python train.py --num_hidden_layers=8 --hidden_size=192 --num_attention_heads=9 --num_key_value_heads=9 --head_dim=32 --intermediate_size=768 --vocab_size=2048 --hidden_act="gelu" --norm="rmsnorm" --norm_place="pre" --norm_eps=1e-05 --positions="rope" --rope_theta=2280.0 --rope_fraction=0.5 --qk_norm=true --attn_scale=0.331 --bias="none" --tie_word_embeddings=false --parallel_block=false --extras=["local attention windows", "gated attention", "capped logits"] --init="trunc" --init_std_qkv=0.0393 --init_std_o=0.0321 --init_std_up=0.0393 --init_std_down=0.0 --init_mimetic=0.7 --optimizer="adam_variant" --learning_rate=0.00222 --beta1=0.9 --beta2=0.99 --weight_decay=0.23 --lr_head=0.0076 --warmup_steps=351 --schedule="wsd" --decay_fraction=0.554 --decay_shape="linear" --final_lr_fraction=0.1 --batch_tokens=65536 --max_seq_len=2048 --doc_mask=true --train_tokens=303500000 --max_steps=4632 --dataset="wikipedia_en"
Each number is 500 + 40 x the weight over the matrix's rms, rounded and kept within 0 to 999. Layers, rows and columns count from 0. Numbers have three digits each.

# v: layer 3 attention value, 288x192, rms 0.0694, rows 277-287, columns 0-95
# o: layer 3 attention output (transposed), 288x192, rms 0.0714, rows 277-287, columns 0-95
# up: layer 3 MLP up, 768x192, rms 0.0799, rows 0-57, columns 0-95
# down: layer 3 MLP down (transposed), 768x192, rms 0.0718, rows 0-57, columns 0-95
v277:557508535466406511442480472529476594486482499485520544534551526486543484498460502479523540534460583504514511541547500465497532423505453476538507490531468498527438479359503521465538509459477510537506510505505406489512550513502575571489497527489455441492508508597544521435511510536534568488
o277:485562522525482520511447556492518529503489508467460503526546514467528443504515485537482545527476526480530456489461521519573529521523525541500558486529491426484506502467466522498488456499512532528463543556457422498501480526450506491445503502529441475506472406516485538465464556541427595486
v278:483506546521440530488504441534571502552492470473523542470533491454460498464491511461543470472479496561514523479579497502522511477532448474541528556505477567513560505492495520515493438635540491502500481537464510462546508514470534481486525522480428516497501551417478506496571508475540604518
o278:509462526438488459536545428467534473512494492478510499528533567519513455496575524499521537493505488460534554522536471557487512462500457481472539522528536517523509464566525584531483452565543528539464519553576550579510462449498523506419479544453469453546452505468518456558555451513471553525
v279:508486493471627489459507544474473436496506499552501419458475481469518451536485459523452462442442458487527507469488504534499507558526534562461526493460504431460532506564501524495458515516529454467486547505463535517521448474510453469563487429421564457532504499484512452548477501482441456523
o279:499497467516540544492528462541549450477480481523490476496506528544428461449462450554498481504502473476474548457530549472504445494437549482416465468453490500543470444505575484480507497508529495487569504444471478440454496494517543456574572485449547483554548556507515504480501526518545461524
v280:483509483468487482497525488492453504538457436496491479423448484486497448464493455511509530555431497479553523570479505517494495479564525545530548535519528532490487445479458557517541483524497520545482479558508502537486529529435446537479491418549508520495455541541439533510479434471542475476
o280:559493532522535539480562476537503442482519477475478500467478502485561478499522570540508464552499519540502400506486516421518514473562506541525492541505487414537501530496468433524595498537467490449461491540449537526471474507490440498464472467491472447491454503510538495456448470457550482495
v281:545505541489457537477508559513428514497480496498487557515461578547581515540482478528511495524523528528469452503487548486486479427459482502441498454532454577500544512465491508495509497500525460554471503448526443496515470511442512500604478459489428472530507493594476441493466473510489452482
o281:503534534508478531472539586503483542540495446536499525391559527573592549515538461517494553540502430502539506500467549519535497460493535482387554451504426499558519558455545491578467503533537499557448464465498513507498498454434514531556555489456440530505479463547501521444477498433505500449
v282:452530537499491521591481483524505538505542502486480547514559526442550454483565527428526512484412529515439471504471504545486495595498524557519482458415409567484531474493554503486523494428468504518494460528508458515502514515534544468515494404472516536511451544502518536465474447503557513422
o282:479536496498487505493484492478530487532498480508472489571486502416503458456508507476503508484517560506501460378510610524555511532567506552538429527499412503471486483517511459534520539502453532456440476537480494461458554462480451475428498527554521476556544387542447529530455479535517530463
v283:531496538560519516424510505485462497493498525512552488524535418469425536468531501534514516484481487566540564471449525507539561455522460510485516455538515552505522515448530467491504449466481486478559527537486549501579505539557540507570516547459416458570512496524471452506545441518515567465
o283:562520546532485477482520527493546514456474492502469423443438454477483494435442512483556507460498470547450520517499553524596521507516457519494520495479530466513505521478562497479503488464516552476483512534488454420475544511560551473521496531515433491552547524423445420492479447463495587505
v284:474494536503513500485534472521468520462510497490504532482469524541481459503459521509417478547453470489473558507500492530528524456523531484476524550510443481476494445487490525520448529483488517444516494539516574492501508437519485482526492453475580519516521581551517529467518443489444522551
o284:525473491474513497497451423491524472482493494514552499511483522501471487542513532532460466483514504565460474475497535518536502516476517541534489504513443478541485506474480521512499504554473504483458445546478482530497477463455490450503459423533551577566502520518522426566513531533485525513
v285:495506535519511532480511496524467570472506477497469532560528540526543556513513458428515486532616477510420499524451483496478457518449544502485497493491492512517504560481528509510516510531535469517459502441554489469493466501483497522574525461485468538489547493511492476490508537556503570540
o285:458488548538484516486496510492517505485499493532508530539514503510510525520549508446457498506570452536443487526493525530456505482519513480523497478463464622506486496489507535513505515500458468537451461485640496478485494499495438466500522438494467504526511448494488537454617563516501445489
v286:471483522488440460532538496509487459577522479528483475530393452514538504523490502462445473508441467483505510494474481576495493466464489503456480541570444452506533507532475504461484566567496467593515542475488484475540475421499460451566494473513445475448545492507540531448420450416459466499
o286:430463531471497510511601500521495451537501485620468471524493485458503484449519522526445537464479445482497543486511475517432534579456517522449487508621486518591470446508533489494490489493577399512513444473472435523522459490527541558577528503471512544490493485490475568481484511481405460463
v287:498521522451464519517515492514503559483517454495483510470500477554468480487448486578567468575446530539557446458438491588437553468481516505527475494442473555471500524483515485502452511485544534500478446463611501450557469476508556495392524544528516514536488473475456521475465543553554578476
o287:459547528475483452532500493502491595502521549473502467511430424572495523494480594542493505481502483521500496462448511579480493499465538514502497430525415495553571492521412498502456595460578523566485488491551535497576481451519521515456540462578442487523502471509439545538428488560516572530
up0:516499505516530474500561519431487487488516471463456568465464464478512504473467497477487497491532546517515487513514497580560456568541460472516480517463483500526464497452520478556457517480446514508484473539420489491490494519414511513498550506526465470577515494477511583461502519443510522504
down0:421472492567513497467506497537470505504496426477492510501522508490564452503469504521508364529519450506485480529545505552530441465481567494496492483522502514481511586506521518512451505446446503447481544480537487494511473449536480508545527502473537438516515513552510511493453441481503576529
up1:489483485518493462485515514470506521520494413469554449510565571529454566507514501452449496514447476505501522485536504473506507497460481499510495473525491487488489526430483493559480414534487458547483509544468539497507504521484442520433505563513477487580479474548542484429404539546531513475
down1:510470598471442474520566433495521521586487483429537518486486576544549563476514500525508506494506572493507489566462470496492506453422548447520472483484503469481481398425552493499473423484510510480502464477472484454492522593456581466504536467451459408469466542483422478486487479530588485544
up2:528473449521547450556424524462520516531482448498485457427477505474551526473447427458410495492530514502503549462506553520558512507509510523539463494487430499502534546522481563493463493511499530485536524559507510449533527472500534581459477452538460508511539449482564520456475471498519530478
down2:542506498545483444456493500562498557466515482454442532545536507411511407558536525506475474488510485511490507489522545560455486519500512494439510526517486409448477476488498490537439510467477519542514482485523487492543381458479509486440576552580449504483548488483493533436476480498483517444
up3:487402515549504448496472414528452517527522519474534521438432442463476451487508564520484475528508500537418564464547553550570458526546527517559494486568406484499476511561488483511551488530454462551482497514550400444521563455510533535503450425541552568502506574571565463454555483498494480560
down3:462505445477547509555539480511479565479527511458541499501535485481518500623485504499449590574533497539459460504534508555500472557467502497546569555495491455499563559471468470537543506518610588492564490484487538510550518521609525476565493493535485549482512549493461522520475576506419487442
up4:529471552527511426510564511469593536489485524474611483545562421533481530515533511477407481529447502494488552531550570472508536564495512553462439482525542556504500559468525456469456489454472523416539448448531434432421583485511512430484476520507493480500475450444494560540456548505569519556
down4:507506502466498516433419470508415517462540532505522531442524439504475462473537520534519502470489553508498539530440448507536452474442528463481541508545461565458573482523541566459524439438565509507394506545466553457525476499457534547531501507480518575507436469543490452551532488462424556504
up5:478463479572442526518500515444434473559500488474535546479478503508572525418501509485568478424479494598525478467509529475577443492512470508505512502558475536445513475447544495522514473507515485516488559456480497460463533419469564503493489455508499548621533522462542493432482447498594529514
down5:502475529476462476461524560604515535437547492548507510530473433506546510528518481550491551471494560457519534475595467493499448493495606480515586476495569476502483600543534576462451457414488504533494499491523500468463524524464502479524571495551522556457537499505465482501477511511481537527
up6:424481561526499445464538481521485535476517489475547512500474491478467482463496519515579492508423432509431542467580451476518491503468582448489448457526505474449564449542530424563438467452494537445530592501505499458495491544487547489592421439495509473486488543492534555464469494488545463476
down6:491503509493535510522478525524497541520489496491458448479505443476492491461509460504535413543512484543506462475452517558497535472517447467472467523473559557558443436479400566539482516486529499430467493542556480547481524499527451466471527482457515519437495518492506496561504497502508535513
up7:445490528505516502492479451522498467550499511502514559479543461476499477431507490522442419448480502513449556507505476505495482541509482458597539435459430505515549536512531499539495466528451571419471469423499514508515562465507485494471485520562474495525470504548507526488499463517502519453
down7:534539493503557434520533561469495486472542537460525455420492457529460528524461471435506600542460464448490532487487524526505526424523505535470535560512525458465497495482518512503513503511507461530558541465466517461489468553549529474533529471548569485519530500456513481562487595473504455504
up8:536425481446545471610564456466489489521483499512537494497533488477495400415481503507506481538563524553562461497516520492589440603495442492495541491496511490413518570483574546542444460546495546513486540526474496511468428479496513493440468486555543492568437455478506519491519479449482537476
down8:510521498523559492446531519468524497514509479515576523525520578520533573548450471550490536448531506526426532514606453525549507490544426433509441423503430502497531456427523586507469556432528507494482515498540500495569483578419493535541663504490495556532516460545551539464499491587498485524
up9:496470476479568448557470539475431479544503468460493503499479507476513509469492561534447555427512460500474534533426518513549489510482493443508500484402547489456488480416482494563491507485507586513555519458571527452513499484546468592553457446486479569509490462486505557534583502547449542427
down9:541526549506458456492552499492516480458497472505461530507501471547495485479463482490458445571434573469604472515540485483518475590499461592512568526534488497546561537541502540441619527539507467521440498504470484517528523453455602415490527517474456421545518462464445498530514522460529510511
up10:553434558541468435476422421491503523559536493452563531462471519451463530465521550576479477511444484583495537509575559467485486600540564452570526437501470520440498579550559473511560467517505458426442446487497520439481529421461487480434384512555513578457520506540526530408532530559568419523
down10:442566434498490448491471518445504489536468498441442492587476467427544476454484474493578483432668497519494533484485498536593538410444436503547506587463481435485500507496455543523476395470490485525528497558518490438499497557522488456495481487451525521569374525474423538581502522516483465543
up11:535466489496417480488457492456486481524507521470539540511498531464553490484471500442473469507450514506490553439519514517547433495550439537424518516525572462472499515459579503580511503540442471484530528457489531529475507538442614475454468500572545560514460518486470528451527459555516480504
down11:445510505520521456521546525492451515448523494510498528515495501455478482541504479523514536507528421525508550524460470506509520504501489490546483501466401550527612543465578517407523541452518522498475517528464543450559560434433498536483539474513464536511483478529510524565434479507415484544
up12:516480512553533465482474453505509457532548409501558494527531496502443486470541543531487495528477571546455502507431512535448507559502512504442408479463468495506521563534541581595547456589482532493511465581432564533473501515455520501483504535507507554529494524532553495478467399478536500472
down12:484492507539560464492457518530468517486487475499538531432522549447486549560500517465525511471483523420583486494457540516532534483513504527494563464537445606476546473492474480543541503496541553568486493467532462554543463499487504470520534503561463457514463587441456535467504535466422483487
up13:538469479486514450513499435416523485498550481509616563428578456481539509515485437497484511537454448550485512464537476458478448474477453451516458537551492538514492495452525447506546475496432427437486523526506499501530550581546478494573424512461501575466494447490486476455464433478518410553
down13:480478511513469528481497498526487519574462551491603509520495542497500521552515540520477517490521433457535451503481538535467556541464445469527551452474462560427509412533540494558446585503481554569512497442506413528502490503437465435385495465469547544530521527477537447462450494531496531465
up14:508499501484496472560578512439512505502503545479566516529499490509454492502488438526495495502498490537476517474480489509485542446582533524454543497563474564481476546507512522517512467514389572463509528478516512476508522486437592543500469562520396482507466508553512540516507578547483505487
down14:522523585499479521506514496527482548495496547561474503444472480460534500505508450466492473559516482470500465538493453507511504551455492540573521497491507518475465475442429497562501540473554463484482456526468495476498467550514464473530501543466549460451458434473534540519529502443543465472
up15:454513456483515485491550483508510495579455521459458495474506469488529538476467491469503465483456486523557476508542463497471526432480445405445518489480583525518465506501526501585492444473521484513458516518506504471473399504527458511495488553482549511530476473526501517477506533486585517480
down15:537482465463564546520495526520485455455474461471448416475528529496483451503548517474516532521524482516467497509444478450473540517471440518485445480541525461541523509540509559445550536479496514560530499518541539425526555508460446518450477507452569509458471455530444490467473482569500485534
up16:424498491510476501509571454483532443446532481460504486556489515538545492456535574476511548505565543533491479561474483473509503473431421462474497489438489580465508549521561522484477507556505518542549458501452520507483513471488497558524558533444485515491489467561516492436485546471532570538
down16:534500461462515543511406530520469499460520503448459518541541463470472518501468447510486496569469523482474564447536489542505490568557446497489492563509470518532539433522521464461495450492484488496417505517492509481539486542516555560437517466481522466514541542467454488521572451487532531515
up17:494452420517519494558490539463448391481488452512530490522517490432514447476567509535528596543530483549524535559508544587566479493471507536518508441396483520488474539493569447550580552466484491510497518482522466428411495554543525394508495402466491519550497487486493529498535475536473496460
down17:460572515503518475464491489570506432497543499455421593642450524531486504526452575535463508471546502566502472495489478484456543521495518496509504517505554454546464454491491534432451504424533511470448489466542571443544532475500530501498489535579463517509458466515456529425423536456464486480
up18:513477552485523475466567532517520452487512506514519549488423480551488539507572556470474444482489450575477516567498520474505475463447460500513441481548480612498511474562432549600487498567427551521472460528432564536497515465467499525526484534484382519483484493496489455501447515481511573577
down18:456510459477511558499459532558549516481439503487482528537468484498526523524506513453540489475462510494473464499440494562535501456492453483505499520503587492477496468449480507475502479548486516513499499505520492491466531505507450520499436507456516508483485479477490530459520540549568486501
up19:445481493513444432570421422445487579527515492448527522503540488487540504458532500493504551497538498507503476557485503426530469477572512539518507459476472452544536552482550547546604527461405473493475544494449520460448543551452503554429473470473536493525481481522470501450411504521550539470
down19:532530496538514486474507407501515530467483449520521524517495526497499536525497499511483562490496490488501460475512498515537452497459483532532493470476479450469514503530458430492458568549494487496583525470511455533540496480558434429529467520504527496430508525549516530499499558503380453499
up20:513489501536540491463480542486544542518539452452571468500539526491609522535597454446478524438485558524518503436500495529525506497560385512480452473455449491434499569455501465534539543554554494549518459578489551540553493503450511533520490516502498477506485459476480468470537570488499522544
down20:541498480519470478499578450534482530534423516514435468505508480523493509480538548444522491496491498542447508460485583461497448548525517461544510511490514504518532530478467492452495473541494441487573491465479469528462468465543537460463521529464526531438570560535549524421499435492488434484
up21:466480513542564460497485554525444420451557500456501484503478463490503460456554507602525540464504547480507507519447464487482520492459475556481556491501490531489502503466497527577537490574393495480463502473483557470424531480489530471498520491521464463468486475502564547539483510542458513524
down21:475511486442451485521514498560518524469469458491552498483527513455472544550531473493533458478587506515540557506534560451511474459498534488507496500492400470519524484428545486442514550548588529461574480479485574532429517527515482520474448578546472526552457501441517487438575482510474515506
up22:526456476521469501508418434464524514542502415432505549518490492436490412514516466511508396522452413508422496557555504481527467514498496558544440503511502527459533533504482473481531463578450534522505523441430430490572441484519467513493428495595497474583499517443533508398488459475564456449
down22:509478537509549508398453492468479508494523432494542441529533498485455496482482489582586481541415441429464447493513503500465481471499484492474497452483461500441426546440471456472503553461501521539521460474485476549551533457356463464526563480512509474479470509525399455442478447557496553563
up23:479496512486527462479483447406529474495493449501564530409538519531494517478523526558496467502436529501543498556490532480535548496552466539541516535491537524486504496484521495633544510531454492430439480508514480529513471553509595500495453423565480504572498453447546521423471525514551574507
down23:501518507480460531466446587512468484439514542442499516536496590508518542519417466390518480494513473453500490496516490501504506496496549443414427479475563505445479493532576501440447491419533488521543458452557522426507523520507499542490572491507528488503526517547480515511527497484432545503
up24:444491510550483480541465555514533526491530477458517572491498473529487448460540516497482525470451565501449520504503525527553487515541550540425509502621491562515548486510515515591555505566473489553469460525569446463535519598412506423456519470445484516568396558529601441479468538564509530490
down24:559530528527514559522407477433506442532510475543510508494518464492546529472510506559538458493466488506525494519578552481452454493484422510528515505480566572499470453418429525462458476424519505542449415570515517510436467441429507515454531461522514465490449520439520486478410467548555437535
up25:488423492541466468434524516462470459565543511473564435545533539505518478447526469540471580532502484544588523518578526511560509555465464451575565493504538526515433517457488396466504459578441438530503516515374482457421535464442464488514463515393488535500554516528606514494416525453490467492
down25:431482561536434541615518503529562505486414497566522443486500495528576477501555495514445422468545540466499436539461464525407451556532509525506433507531494405477535499467514520542527483460530532479521435457518514520597476449478504423592541453497491567593510460495449446484530522444557472466
up26:464460541519513462487514499469524446509519495497485548513412492462481525441454553520446522542530495524555528532476550519545483556552547464504500419475524512539510503499567402510547452574555556433494565471526483393511517455498537546553454531522551506512481584450524509497442433478520535603
down26:498499455531513504538542492403501527507499456515541478502517577527462505493534506538531466503531537518463483588511498505520528452540453497496457482434509499495505512466466497464466410412491540551552535443483589497503509541457511535601485417471517500494523481533538553463535535499476528491
up27:528502529518520523507564534463522518461510488514491489520474518476476482471497526456514527522507507517466532504450516528504533492521455487510480409513456460536510535493486526480553461525480509523494502547543534480528483478471475554485482465456483525512441495503572514544494559558536549512
down27:453521512451511480487473533531453494534465465444505488501426515488486459497537492531510480473496510525564557539554468390469467511474480520508462515539516517493466496487520535528501554456550509544468519519470452512496569483524450569544464506530452563484501462417433416556435487504448538448
up28:507442495502542454491500521504530514509494507473495434509545485544494530504544544571460443452448516526564426418531484562485530510564512532522586508560448523525614509420507470564505422519479556502497516487532522458543524499466433529533437487510466545520483546502611500494480532525521524503
down28:548545511501540584503571524536543545550534494511518488516528510414584532519467517528466560497465542487506512541466516536523575564475574492431505494500417464490489578578549521457551471512485512534487480527503508520528497442503538534601439499522483440465468503437538506518485530495514578447
up29:590471459575491495487429502499586505523515491450476591458454529495430409457483575484473485482415516482525514486524543489526459494394509495500405464535461423497459559490462619508533501549508499399438524498507531445538532497554501511531474493520492510605463457464523482420456509497546425510
down29:482494492408426462450512534540537487488553438451353470553453539441506549549434530457512460537497506506537482426481546470437529452474449442503427462509499460461460555515495423459508531502503505426533535451514480397475564564461565560520393493533494516482515523506451438561470515490494409481
up30:506434516523502476520541450449473499492515548469504523540479455528541478492450536518439523520473475523501554533501609488501559518499520549432496522536520533391496532544513483520534434480512489484435500561484565463550451506503522566506450462484479494523512477480533503516519508515512520469
down30:439554453557512463530457615465468460572502446483482493443480560584495524491509553473457536481458432496565437553500487523493491468475494463523477465536553527522444484541474482506484511522522581556449577509505482486489391533475486508484537425551467449464499455512407471528493469510513456547
up31:445456505505456496454525512496467471433498488521575513545480508480540456492444556541495532509453513493478545520511515521514489507452499452531483513457417485514514551509510497497506485532482537518511544525460513469538531538456532548493474491428500513509545564476472536537440435516495512424
down31:500467510558513500494489590458558480581550460505465522453542486428530472526473513481539523559562490453527472553494530505494502532537441521513523502479514533541518472523505574518498521456487482485490490454533428547442480460535468482492483476544447495515461483502513495521540529480479482537
up32:484503470502504521572559531539534494523538547455560505549501486461525506480548493428500481443509501541503554482586428462547477456561464553517501512526459544461513554541559453606504472460507467488489507495509552469590510516507531528519491439465501468510446464467519521441484507507506544521
down32:463493514438511468427481497458562545542601516475525493486434539487488511490519511541482519558570516472495496528504502470496457472474458536527514558512546538476478445466533515478513472573547507518537421488458451558455525507473515500489449536468520506553510487511514474570490511470525492485
up33:509466453545520494452493541490510435501543490448536474478461563483563466500443528477478529534488470525439511568542484493442509489489500436527417457448397475466467541566550482456505499485508477455430569457561466462493451530400511476499473487484464550596474441593513514441524458498505619511
down33:536514513466488465515555537523532514557456511506477522451467494516511479522471454531506484415544447574484474593520474543485475554513471494496503557538484507541535450491440516485546527505593517443518454516493472473487589405472455571500479513429578528518592468477450430509469386489521517471
up34:448471510479533487511488463445473498517581528459549558476486494479548487498508555568478442616540525500488465496518454517528543537531443516518536504502473567493514538518534509472442542519460457547539512497510513493497437513487530511514518479508563484435422533476501507440525444427453524448
down34:520523465525464524511454500478512542476458474471474500508550475521482503484480449489520501466492552438487517527498505476498518459454572468494499512530536472538561522499460502496536468457543503450525478500489493492458505503553470467442477466482480565497498508472489499498473529584447533498
up35:493465495507529464455508498502507483487518467493586540520464533474504540501504559542481481500482559561530487492499586497559549486485527537500495487471509515523550551554481456565532429540428525474551534528535499515491471474416494475536490455515514530524388574505551532443523451451521494493
down35:534515577547539501551473529414559506528461463508551506468488488475522443501550431511555487536583492477479440536499415506541469567484508489502550546526511526459477507428481567508452512477490490537512492495511529518501491494543468447503479461450585497530506480498558483524448504488517512557
up36:524494448465466497527516560423508477500513485440436491564540513508513492468529539463451543465474514491459532505476469504545457488441471474467488433569519533510485469448563494570513488476433492597469519525542496560456474565543485554492468553562435495584519372502486463475514473551498486458
down36:540517439519549526485479465500540506467528546507450484467426517477430498532441487572491463397509525476492534479539467530462461482568515520514429570514517565482436468521515518551462516489500501479456509502556504466578451435497551459540430491530490473531522438499494503502453476426483567551
up37:560473472528515482507562580460525556476559528475537579538535463493540487456541505525495511572499477523469514517480444484476522503472503540479470447519534503546436467506565562529549469476449498499520549526492463511576488580514485480507521496462549541553432470494489499531476486548465520528
down37:502503517481485527534469432478464490412456463541511482527450565494567517536521492520521485445494455557511562421518507543499550550476569549481504483491444494603541527484522470508468510426462472515519487494424465503495469488545480498470501460556477496512493471451532543573431550482495515484
up38:457472550487516501528549511446546482496549438479528477527458481497529535480463540577532495521553409534458478513489517494552542511504443449487438371484471489472433538488507389583498498470522520500480525500526582447555499489576490507528474438514523514546529525523523492509546506493507483462
down38:523502473500479460476439435425432498490531455456477515490457440474542508519511504462474514479443511427488516513489483487544503474539502463518447466477576518550539447510591434483550473549536571401466491553471501456523463531518512550484496496510466516631528594534492541476509522548526446511
up39:398437501466504467524475550508477473476540459491522540572451417535442473454464532464509515502479538528593465645513478543476469476473453458525486487463524495491491546514474559634540515548477538495499494461492517473524545424558472495566466515539454490541426541521482425509532347517463548539
down39:557461509572463487492510471551507455502470468486517492428416512604522454468486497545553516520413511464422517461509541487458474497482506472462535511508568458574534502486563522515570526449558497490469523563593481496536556554420426426488529511464555475456578443529485502465448558505485427519
up40:501471477571521480563549559481519530599501495445495532532484564532502473486542520514540434527521539482502512515468426496520426482599521430476510529504512506486501474452549568482472508485431451511580485477503514508451524487442452480466422505430567450488443518531473442503425495475534485459
down40:520467449420505443462464482507524428487478493438491490474472480523466508473510494560484577547547476525455484527474499475442560530512423506465508491502516542501553548537493473543480494511494504560454473496503449532540497471545517512468587446448489576459518495539513443475486465518546448465
up41:474433491466524536516426523501495516568513535468557490396560548413556462441544466528488468567476516572526521466535457523457580516478511464493551478478539562483439511476578540453566479463438523529478562478553594441484591567512480528505485500481472518510484474491525448516528516524522504598
down41:515526494482507461481508516472529540429498412533472480541484490465545487487567514496542480475510522509476454536475457479500507526494475503448491483503530434475492514518471481568467509472468474513507455566477518569477523452555473516576566515492538511495533512582455547542512480502497530486
up42:535464531526498489513405480513483533512532528428517511486530532536550507478476594412487456521464498441446493552504481517567427499418622510528435468545479533433560508536460516518548491588499452447442546445535481514510612556423468515529456493512514490552465541546507555427463533476532440508
down42:477530536519491492498429446504515532417494528522507490487491522465474453470483480529520452497566559479395460467483516472482477499508421483494511495516503447416577508516545514448448538516508407516527535489516526407569476481446547564483444523469454428549494530456459483483470451524457453470
up43:513484536448538524526482471507483489466480429427513518452475511565543421455526533529452574440468515471494481494528523496497509462497502557449433495472562572456529537485529515505533460526513568547567551514508530476499471473539474488542473491432410446539423518486534470511549549570470530463
down43:414496526485527482474483539529508449516447506532460544498535468435469456549469463535544467495575522598574505545461529501517584458577448506496482612493510499458498556493498514478531514503518471542485485538546519532442504535431558516469505516509525564509515540540514474467453428498541476468
up44:551482486520517482499535502449482487509515500441506546512529544487508494424461499487414498573491403616557579479531441452533532512485505535521497523463468574503506562439563513462506558471539485483420496446490507433536554413413575548494532470484469534551499468510494512451494457485586455484
down44:480526482448494523490565504529439499505565452515510487505469553520520494580508508466513504481524488550511520450461548469448493516470554556476545479455451574488513528544457474477501491479447544619567463483478596559552499508499445512613485485457519463422463526484487480470487490563441521481
up45:499461419504566516509463540439506504541530467485482455452457497444524447471515502509503469565508509508492477543502493553544458508480518422500486493453475502427468442420513493442500522503462465459433516505524508512552564501429482502521469496519445546531517407552507494483445529545455461442
down45:544501497541465516445530474507539437481490580550484451484466579498500501422594494451503435413472451539513485547523558486511516463460471532482477495477473514542545553498481555462475486449462468489373549499509481505487436458501544526513525515538424499508538466479569526533571548507492524569
up46:446481497590485486541531487460470456497510493461532463538549456478516542487509504456441518498500487575472466440552514518505539521519513525495494480533519460502510501501416499514516503562469479567481482485481527466393410557544457482478476530441468542457497522530514460534492496495538570558
down46:487404502474518575492430538518493574461540500507556525495483402467457444475507524505458531499459564419471502488508444440525516503436507574513468515486364473433479492508468463479472520549498556466469517476512511523528484511495497519426514501529558575522486475502493508540435490460458531539
up47:455480492486486495534468512476494465497500541476498467490525465481545482453418530479381523452511549546526430528497545474468590515485483491486501477535451571474542539558517511534504510507494494519527551537533513555496467512448458511571440495569400512488485457533519511450512485572464454474
down47:473543549447515482485493536536450512500473481496462543552510475520443498550505441508500531513458414549508519548458501482541523451526529554452552510520530480508503530454488475457449506480535435496484501565464460462521534510437515561492539469449556555464448505571511576503485478402477567478
up48:456446545522507479474474542492543557553546429499464520434512484432458431496535602563423488475438542523479515539548511469564492532476518452561507476503557492469439490528441526540489523497509480499541542487487466477475524453531480552445540417480467532502462568545521451468485442441463526535
down48:520498437516482496496504492444525486541524462547592535483493470477464568533485471479528485600529478448552515481471478537486483481452538461494505491529476533424467512447545539418549526492553549457535541442426536542509477494560453548500492475546492428461499480421566570508487448460519459440
up49:493456460506578460476518499484545491447486516465553495580533468556545456498491517495427505450497538513429550465454541477474504515529471493453502481500499488507471522524474506519459436489505482488489627501435540451422478460517518519517485599454520441495425491502525549538496507579488507415
down49:568517532507523522545451514533454516469507483499560527498491488440445480465532460465514487493504471537527422453486506531476462469492459465552533479524510501438519498522506508500565549477538532420561466529521516492479493478488460487504606505523449479481468536484524500480525543469511489479
up50:521515486562575495491471450508579469547503440438507548457516479512509405511537495495529441477523473513412481501490521559550517407557551528443483489464497589509550517480514496522548432516520460468521469489435447493522518552429576478515462472489524526524478501490494488480519471467521488459
down50:534578485461473489490539510529487510498526557457514436498495520464477538505481472482499480515476560475530480559517495528464528522493502487561569508467556481544521552522506552528523518513476489561469547469490532465490444552502494519476540546416517462533501536483513531522519451512537470467
up51:528495474510547482488478521533495529555494451454488551477461495475501474455526573529499395538514585516479534617459483497463458453560571519538525483584540435504539522572496506527523494466507500524468574476505462489535454506523520517547504505522620495496516455566459401457476509551549528425
down51:488474495506505479495534471533469452491493523476456485461503517491466566506457486504501515494511471529537490489476455468583490520593490544460525508516486481464441485504483542519410500470458509506421484501452527526490534458562595456517464485523456473486422474482514561582510560383468422476
up52:424443479489498513483526471420546524538545461459544470473468552519547475483506503489437475560439498503469509474521533503503519442499491496474466551483521432537526532446484452509565484531410614485447516507469485481444365503508505463511434544544541522541518496543517477442438510418492451503
down52:484512506520470501434511505460523486570504529459519501437502518474524430532547524439490519462539494461578491488500490512527503456449452534501555529513449502476504449536511465571526500555543448462466497446449468553457508416483492463578510490574445426414559562469482462541493519482545553512
up53:531460529500475426504541539438487478484522502501498483494526460498538449556548516432507550480516532490522456535473448543508552592463479493471510505455461559431459564552511508562489499494431510536503487539495477510508525492427507536477407545422494542556433487483531514497444532499472526513
down53:435516509541531502454539502493468492531495530487501543501568473446524488438526486508504476496451489416524552536465521509495472473499530492488577494491465483492509550488545498509534480512494462486521494484544531500516523546586488490460522498503495478542526501520536509527523482548510473481
up54:593510509492540467556548535457475458453531550502515494518482491567520448536516548514506550503529492615500484517528456501539533464483568475492513445550485506474518503462482468563487497510462538524435519439510489461512502489456542494475466529450469420481431511574560535474491549528548515471
down54:428472530512508476515484464523519491552490526540440524426491559466463474490511498499442497562509512494564518501501501557503513501527538507476470479452575436487532526573551543495523456555500512545466484447538481474528429529447501555416455505527427537604537496449547526405554515483530461477
up55:508509504473494494479485477474471495509496525493551516477381453514504492467438496461419424502562457619515476562507404484502476481487564457482422492509548529464414502540517540462507452477557506404484524484474514442397545483486457469548466525553506525512484463432535589431506557523481454507
down55:560507503518514456472541510463505537414470515563469467462530479553589553461472481495462483488541523486502551476450499447556476623536381488556478464454452530479524434482472543413448418542396513501552509513454513487465449494496515446547586524465540569455538516472442512538603561492474436476
up56:522482531531498489498479535475486513496509501494490507530478435509484482497523480477529494534544506445476471539592533543513512537481517477464505456504505538496447531517519534516459552504428474430505519434560485519447512539429510478481463502451564474451502491487527484506507476474556426456
down56:527521483494486468511436470545572502501510528470506470493561473504521511523548473490412491528494545523569519511532503494499486529445519558518519488487432555455586449599526490501590505528490453539451495495437485521553535517557464598399461500559525566506560493462521490545456497507550487489
up57:532522468438503502541519491478460476461517498434557534551509511486510493497483529475462496508499473535505498544489537560510505511466562550445491503519500577439499516467500495496490468466459516516425478500487575472510510484517516489468443503517434528517516503550502509516472552490490480538
down57:435546495529570512524493562529444488495551495455483545530523507479528488508561519455489478466477535509462646505540475506491417519551534534484553536419538427483448497508512514514500490520481531566498463555417445500578543519482497560515562513525538505523491540463474495556440478433434530467